Weights of a small transformer language model.
Size: 2 heads of 64, MLP 960 GELU.
Training: a variant of Muon for these matrices, 7464 steps.
Each number is 128 + 24 x the weight over its row's rms, rounded and kept within 0 to 255. Layers, rows and columns count from 0. Numbers have three digits each. The size before them is the row's rms in percent of the matrix's.

# down: layer 7 MLP down (transposed), 960x160, rms 0.0757, rows 509-528, columns 0-159
# up: layer 7 MLP up, 960x160, rms 0.176, rows 510-529, columns 0-159
down509 095:154081173171184097136145090136138086168139150129103166147118090074121126086160121092144116146166131108144119127114122142119135117089187114174146177123132134083091141130129126098146128144120080108131117119118114137101119123070154163121148121117080120158145177157167112144142143119124152097133108149164118118141100095129131153103138116143107117108146135140128086122127113135120156127119075142118166131106166123143146142147149130109086125139146148106117139125107109132152114143104133
up510 103:140112131129118138112112091138166141078049124121129130155123089093149181169111144139097130106126167098139130118102124094127151093108142111161137161135117161125129135134172156133153125106103135104154149167092136130135080154132138123129163170119131155156186120149107138138124159127161116124161158140127161131097131109117143085155164125124121120160132103104178125125145152136137088107128080102128111119115132106089134100130174133139111123091157126130108121140134133141134195105132155
down510 110:131100129155115129133131139109127113144098119118127117123140092135116164169115143095186173130103155124129121135141150132163096116152168158110119061120106128102153120122101125164096130115184122104144143127138137137125158117134149125162143120121132098114151159116140101107122073151123127131127106136128133134059159063093104135150098135088104094138144123075146123135065104131145167165129139106136164126097185162161129096131125156126135160124136135135150122104131134114110147112150156
up511 103:131109098140156122152112136114147133132131123155125105136149147141138149153146128148099098092168098106143142100140102085143117140073125099123152138092148152136142132116114110112088172159129113099131145129153105120105151116073107093153108118141130092172162110115172174125128142112107126168120130117136101120134186111118136161090134116140112134127134113144184128144143153145139113085165148114089160179132122106092156119072096121101085120104152116151129149076109152140144158122112156
down511 103:125142122149116139130142177138074121149125119131107147140143096134143121103114140097143191103146110119165151173096119096136135095144101153097091109162140130099112132114125114127162162138127143115093090118110123121156080119159095144082172139109146141114111090123155122101095139126146133117108134178156166124127077073136105117131142138117167122128106093095086143142121138156161109164146137103132151121140162141114085150164150122113103141142148151104156137188103134105148136118108128
up512 102:119152121113092117108164150112094142129123124127136129176128132091091140169141136132099144103101137122144119155128137120178095160085115150130127133094113151110123088152112100141152155120138129159114137145090115141113106173125173132117122130107147156104126131110118074120109207137094161133102108102131165086119135106100180135155135147097109145133110122112143116137117124113072094093115145147112183124157138144101120122124119126121116146120056176100103105105087137141132118110131141
down512 108:148131099149115050137095133133106131076139135108107095154121147106109134113085149153152174089114131089114119146116135139153128117126155136134159117142118121115121120176140095110124079171086110113118158116149166163119155118125139118141144107123106142128096113118144089129112150163177149141107167095130182105127129122156130149094109152101112118132114135138145129076148147113098123124119061114129090123153127151108165169138153121091127102090081133136109101141123161108121123119128144
up513 100:140137110178106137101126124072130142170140138135143137175059145135100149132151138132128118107133149142199115106117111143154171130150170144098124103101139136122147161128086127093077125128132127105107100099120172120102123123120108155153108170144131108143118123116131127136123171135109118165130163127106142150159138059111170142179133153111087134111122150083112144143118125101122113118104100129140099130150128128152144120148106132117130143155133130139099102093171127129172176098141136
down513 097:108085145087126096136128136136173155108142101112104144094153119150162104091080090104110113117132113109045101125123131109112085121106095128096116160123124110152092104080130119124152135112143152160140122133108122142119143155075132125119114058113138119129140138142123108120119132094125143096139072122134145127143147174111115094081110143162152105157142119176112107113108110085144129104128133109112119114103150132119137110098155137137124129095096108127149124139143147153081079131112153
up514 099:135116108098121182143107101120132104115109103105135114057091139130130098140080133116176154132067161138116099127113117163113173108136153123076135097125110167153082131163142124115118111117113144111149138109160150116129103155111150094161088153086131125132138176130148139117137122128100151113153123109127102121134117131104167150128158141151163184148110144106124149161160109086105160143122150118127142087116137147122151115105110149153091159142092129093141112146124120131134094168118117
down514 093:168111151149113124118144119114147172155134077123125150095155084121168141163186190101122153115132139142124088110167126124159129104154101141126130131129138147076138133145137106129136099135117093160132153164146085121144107129145133079119128115109120108137095115156138159119113126115177099141140183174182129147161151148143134140129114117119106113112071093168122129118096178152134124127116108143120117125099106120132116142125138125124117114073120140161178134099124109154156138098138128
up515 098:167096128127152122125110131124135157124125103137151162132158097092094114112100121134135118132103135088121166111136115115148170120098081128147110122109120126124111095113135173176084116167146128088139133179135136127130113161119105189117129145171114171126120130125100114122135168130156162179097097089129134141185135108106146138117151072081144130101126130098133147110108124128163153145147116149095144126176120125121135139118121151082140159151118093145114158115105111149171117130133083
down515 093:106189133148125140113138130129123102153134183116087096139081123139147154154160124106118121153138174133132109141136135108113109131133159166111138076132131132105151147142111103078143132135135130172124151111122110140125146122141132080138139107092149071118105130139157130144109095133053106072136163153124138134079132124133105126145124182141140135132145137127135158126113143141106098103125153107187102118115110107121142119124147127180076100080125154132142118150161132111089144117145160
up516 094:149145132140120106149160173113110135110088116157136183159137135144140112122118140150117114162106114061130120168132156096116124109152126109133127118108105149111119135087154122127100131103139167099105109128136140135125125150126115150109156129104121136128132126154137099109143110121132158162129109101121146092096153145192168145121095105169146120107092147125105150218142098179107102112144130163118176100096114139127115091160119140149084144138076113138124109144115098129104169117120116
down516 104:129111106114144128138160116083131090137099108100162110159149110147127180129133173129109124119169121098130115095183118145119122120123123093120127136115136133141135154142088081148125156131098159125152120134140111170120106152105103120147115109126125088100107147106075153104138122121092106115128142106099129120168154136120133159126150137149114103115128129144114172095104136146155136138126132157130186141149084103126125129174178219103089120173141124149113143156174112141121142139112146
up517 101:086114093153126130127142095109101112097144063124111135160117108130130132121113079145112100106127119099131123122113140106103110126136090148115122140117148135146140103119194173114114138150134053128108122098112177152085159132183099128117147107143132145084137168162112115122137134105097133060161123159147116122141120153128156098103127139136102133130135105138122103126130148134139133122115114143125173129123129143131133190129147124105131157126109123114113133136080090133140095122071066
down517 103:125134117131090126096155131151128123129133175131136133146158112164124139149139183120130158148154140141149184096143086109140116053082124137161130128169159131115114160115122091136171146155137128136130160150090103156096137138144116124129116105123123188142143099089118151142141096162150127132134152115150098111082126122185160156122093135112154091128136119122143162136130146125102127127121182146109105137148166174128140124163133149157103146119158139114140171104136102086118156132128106
up518 096:127151122108122102133129165114169180160118130156122130172120147123126146125105081138102120104142163118051115114156151105069125085148142138116163130125111157119136123086129185119160129141146135150135099120146074116088144182121168089107125116146160143164133145145150150107128120145122163173139097164112142139113111118118140150175139097122164139143092118167158107129101170153129135145116136106130117104123147080127142154115123093129128150138126131136145111148174151149150127128132134
down518 100:150126136133145163135136093076129063119145092141133090104106120127102106127157150126177130121121114094159137154103131160131136171087115106154143101137168096157108157148136099144115108122125123121137124124109154161119117110129103166119140098114147117107104099125113105118147172132131097114150159112162130115122151137122159091136101112182118120117179166081142145133094109157190131161167148147140139128117123179142117101122131174125119103127100175099106117126095105123097146139134103
up519 098:124167114122137140121182146117137149109118175146139089135127123129159085146140080080110105169090119126078103147159122157146076130157108138166133123136144109112165115090113146122143119128169144119075102127164142138087113102136144124148126145159153077128138103097144134126085116155137157138152151143135126138150130106158140175142162120143113113101086167120116147100120128133126098145122173131149173105116106113140120135093107092117133130155098148169109161155130139128105124106084133
down519 103:126100105122134131128120112141144186156106129096138123132169109142120086184145123107097095151114109120127131182121129123165103082117147137126138148117095113162151084077127088104128107142158123103109094154126146119134129134134154136047127189114090139116154086135126125122120101133152126141118114163154128121109079123149140122177135104112092108148116139111115123092113155093155153142122146095121112139160102098128129131131121106145132169135112138101169089130097129113110083122112094
up520 097:165120145164127133124144118137106123094123090074108160128121131130126168140105120127107140125141151168129177098129094132147075147138089114123128114141065142096171185127136188124116116122108120129137122150112136071108142147138168127092149132169151175143134163105159153154097140159135123156107128110168158090117153090136163125129126104160106116127147131141108105151121154150117148114144106137116094166151138118154116125104127107112084116105111123134135126121084157142085108157107144
down520 086:159130146099121073133119179113121147156130104117177117090124129126123124161163129120130106168119126112102104121140127135089120110132120140120159178165140145123072085125147139158122156109138106153113147154140143150099143155123107178141150111103084133150140089119086118121155127177126087111123101164111086148125116108112149102117121169112144127100129119102122130155127083100097128112105124105176148157131106130162160149145150129135109109167133095099156085145103096126124104164169131
up521 109:112152153128149162158131071152143136156146128127182132114151129120142129155117099138100146156146154118105112148127140113090123114130119139168149134099156158127104116104143117166187148154136100143161137104126107143101155141091130131186116118126091122124152128129161158121127128168155132113146130116098079159144140110090139144088146119158110112133133137125144183146161170148140125106146143092159125116147137088118215102136120111144111118069124115093150129122156142123143140124163100
down521 117:150145190116147109165131107101125181102155168129123143094161122180175113130093115100088118135101100146179133164104100127126120130115144083132148114126148141112147151095113093167156145118145098128140129128159107122131120139186130181123136121136079132094101146130163147115153107145142123089088092117102169116146153116115166122134098124171109133105116157093143141116139094138152090139119129105157171105158113119106147133112132103113151118118133126147134112120103095111169115135129135
up522 102:145150148153150125117103106116120147102147089157115145152129143135127163176130137093143173117153102116093116108116081125155128099153122118105172119102143149141143082109156132082125157126164127170105146118157174142150123088160156124134161113110123091118125131112103118158134154106114111081142112117151108150097148134131146113115122129093109148183159108114136145117145125176127136167115143071150187137116152128132155106137160179125109118151130115135094148145168090089120142134101119
down522 116:169130105088134141142144151129160141136133105127148140110136116112158136081152160167103174118112112164143118140133134127109114132154141168129154075103146106152104122175138111123111114133120104147126137183167116141147134141104117137113186154140173102153160120085103106125156091095175112110117133145189114118109160129121145136100147096118148146158162167140129096108081193124153159106119129109093101130136095168150120115160127134143136123150119159128105133122159132109130151107102143
up523 101:098144167153157089136140111126158146141143153163171120098170190111148129141124156147146076130128142158130121162111155122106107156154138093104083104114128111105182114154127139123071113143095126091114181148114121175164099135113123113115164126149135160174071149144143161085119142161105116132153123155110115154128153109136117109129165134125144166144154096139149144123147113133105096113155121127122099117147132107171106112093104136113092132118141138152100138156139111109119139121141124
down523 094:123116088115123100173124111153132135132118131109083128158121074162090113132102122101124175095143084078144104124152102112148106107114112111134131188152079114135097117113147128138153082113095118117087103105132121126102107142124137140115071132077151127093147122121107152129125107115151167150115131134195155113116105130115117131142086136145089076121136096081139154123090096125149169120112136104112141127159132132099148134171142124104177134134139145131141122124127137136114102102118120
up524 090:124161174135145107119071160136113102124109135131139139122155146177130137128122144132125133054130091118107090094117113089159165112130140128122151138152141183129108144133159110146100120179155089146144152093123145123093154133101133138155092141099150165090148194137153126119148124106128128109118119135146132133104150139145144094137089112134105136146143140120134092157080108098100117160112115078141139124102132132150095153153085148127122096133121156120137151100097124128110114127072161
down524 085:117108111122130136158148103147108170164096134121108069080163106116135153109133165121111075135130112150123157125164107130141140141125106132138105113147137078127153106117127130165181134128156160140101102168145106171136089151155160095133142150137109090121099164143120105145109129157122113139132106092105107127138133117130108118143154140115154124103118080113115111107163140122156135139143120115077103151090170138084111175101141112121109154083125102143168113135144182170123113152153119
up525 100:113097127103114170088157100137106104095101162136138113166108143132136140114144116145163075093166114141123137124136095144129151159137113092130119079131083136129120101084110146158170120151106116144111114100129105161111171126122133129159070126121117119093140116117165163145136133178127142161106098157124111112128113099155155140125182143128135129151143074097128113106131089175126095152117134128100154091101117111121103131102145127078119144120168120136089125155136141146166099133107144
down525 104:116084109116154074120085150138131121130116127111146153134106141105124122134125115168187142135126170174101104106155150164128131140137124153109128126137124169107129135125102097131132110148113132139143136111148108127122132133128134111143137140119133106096114113138076147131113112153150166123140156155182077130095101106095080159121135113099094120114168115104148116092119190169125141122133126123140145158159082154137113108104112081134126066174124160180155134105164123139142133121175131
up526 101:162133089104099152135104143114143138121113152135127151145130129136141121153118117118129112118145142141122141117119108115150160139097157125128138085097095128110140098118141127163122158129123121140091111162095154137129128121156129143124165141136147088100134097101117079124097173143102131172112108127158154165160132134067126136145153128140132164134162056147174075121105127153176111119109107146091096097166145127123095148141108126155108202136134106168140141161115167113121151116142170
down526 097:123087130148110104150136118147115128135159075133147099083144128139112127123152102113086142125107093110128087160095162110113119111186174154102172087116148108112111152122124108121129132121127117124154173120136155133150160144095133136142149129130092151156143155137161158178160116146178142119141120140064106091149132128141110086135098129181144109118098173141122140149108133084129122157153116135109153159121120124144107153132133131155141092119085165082115111104090141112110117132114114
up527 102:144173121119093129121067138140133136102121114104144163144128157114113144114153081133114161092159137115151059104138139103135133121129086083134137154080107145075138144084131122152116153126125115158116106105113120155145129120126116136116136097140172143107129131139090106099132118114155108162104171115153151149136167122131121168151127123118119078131159133110105119092169154110133156136131133160140080095124096145118112105065134100097105108138145111186143100109120142149115122091136123
down527 104:088114117125140153167134106123143118096148144142100124134078124135158104141102130160161171153147130135079135137079165149133119094124141168113116090158170106155144080109115142139130148134149138104142128130094091099101117126117151133154122139098127096164124159120110102082128147107090156129127075164138103072168117115123114166136107130130154153115099130143127129132103124092158133112118138099111123125157104153120156157125130182161090108127075109084149135127145125079129125152113120
up528 098:162107129159148174111103145165138082125136126162142144109117111140132144107133097091145103102078133123095176151129155122106183103139101125160119122143162155103125123143122133173121144162131111142157152150095172121146121103098088107152124103119127148097126123158150107146110157145131139155100139100114156173105118112144163140146096165120115140124100137150132153120099112162175142135085102086143149124168123186141148124098134175125115102141106080107098108122151138138114100151123136
down528 100:089156158132120081173126147110116113131155113158107121123153151134126111140183125128104102153146098097165097118132103168141180105138108124125140116120151110108143150123140136154143115149121193129106076111129145137131110104108121161102121121130168112094100128178148093105110113118098117145137118136158134121196080179119134104129117164138110142147135096152123109091112083125147131163137081141135128165152098081142123120158123139115148090133151125105107143141092163127157119123146139
up529 095:151166152148117175170113153112144170121102126126112125156136096154148100099102146118108147137149123137116165093138151157141113093149139140124105061139141090130136151129181154186130141109105127140102132137121093101136126140153118134160117128120159154101140177116112151101131143139177128108095138119143132140134134122169112071168130103123101113149115149114102092110148106144109174108129154137158115123077148184138141125124087106112173136079132104142101120117113143136111129106122095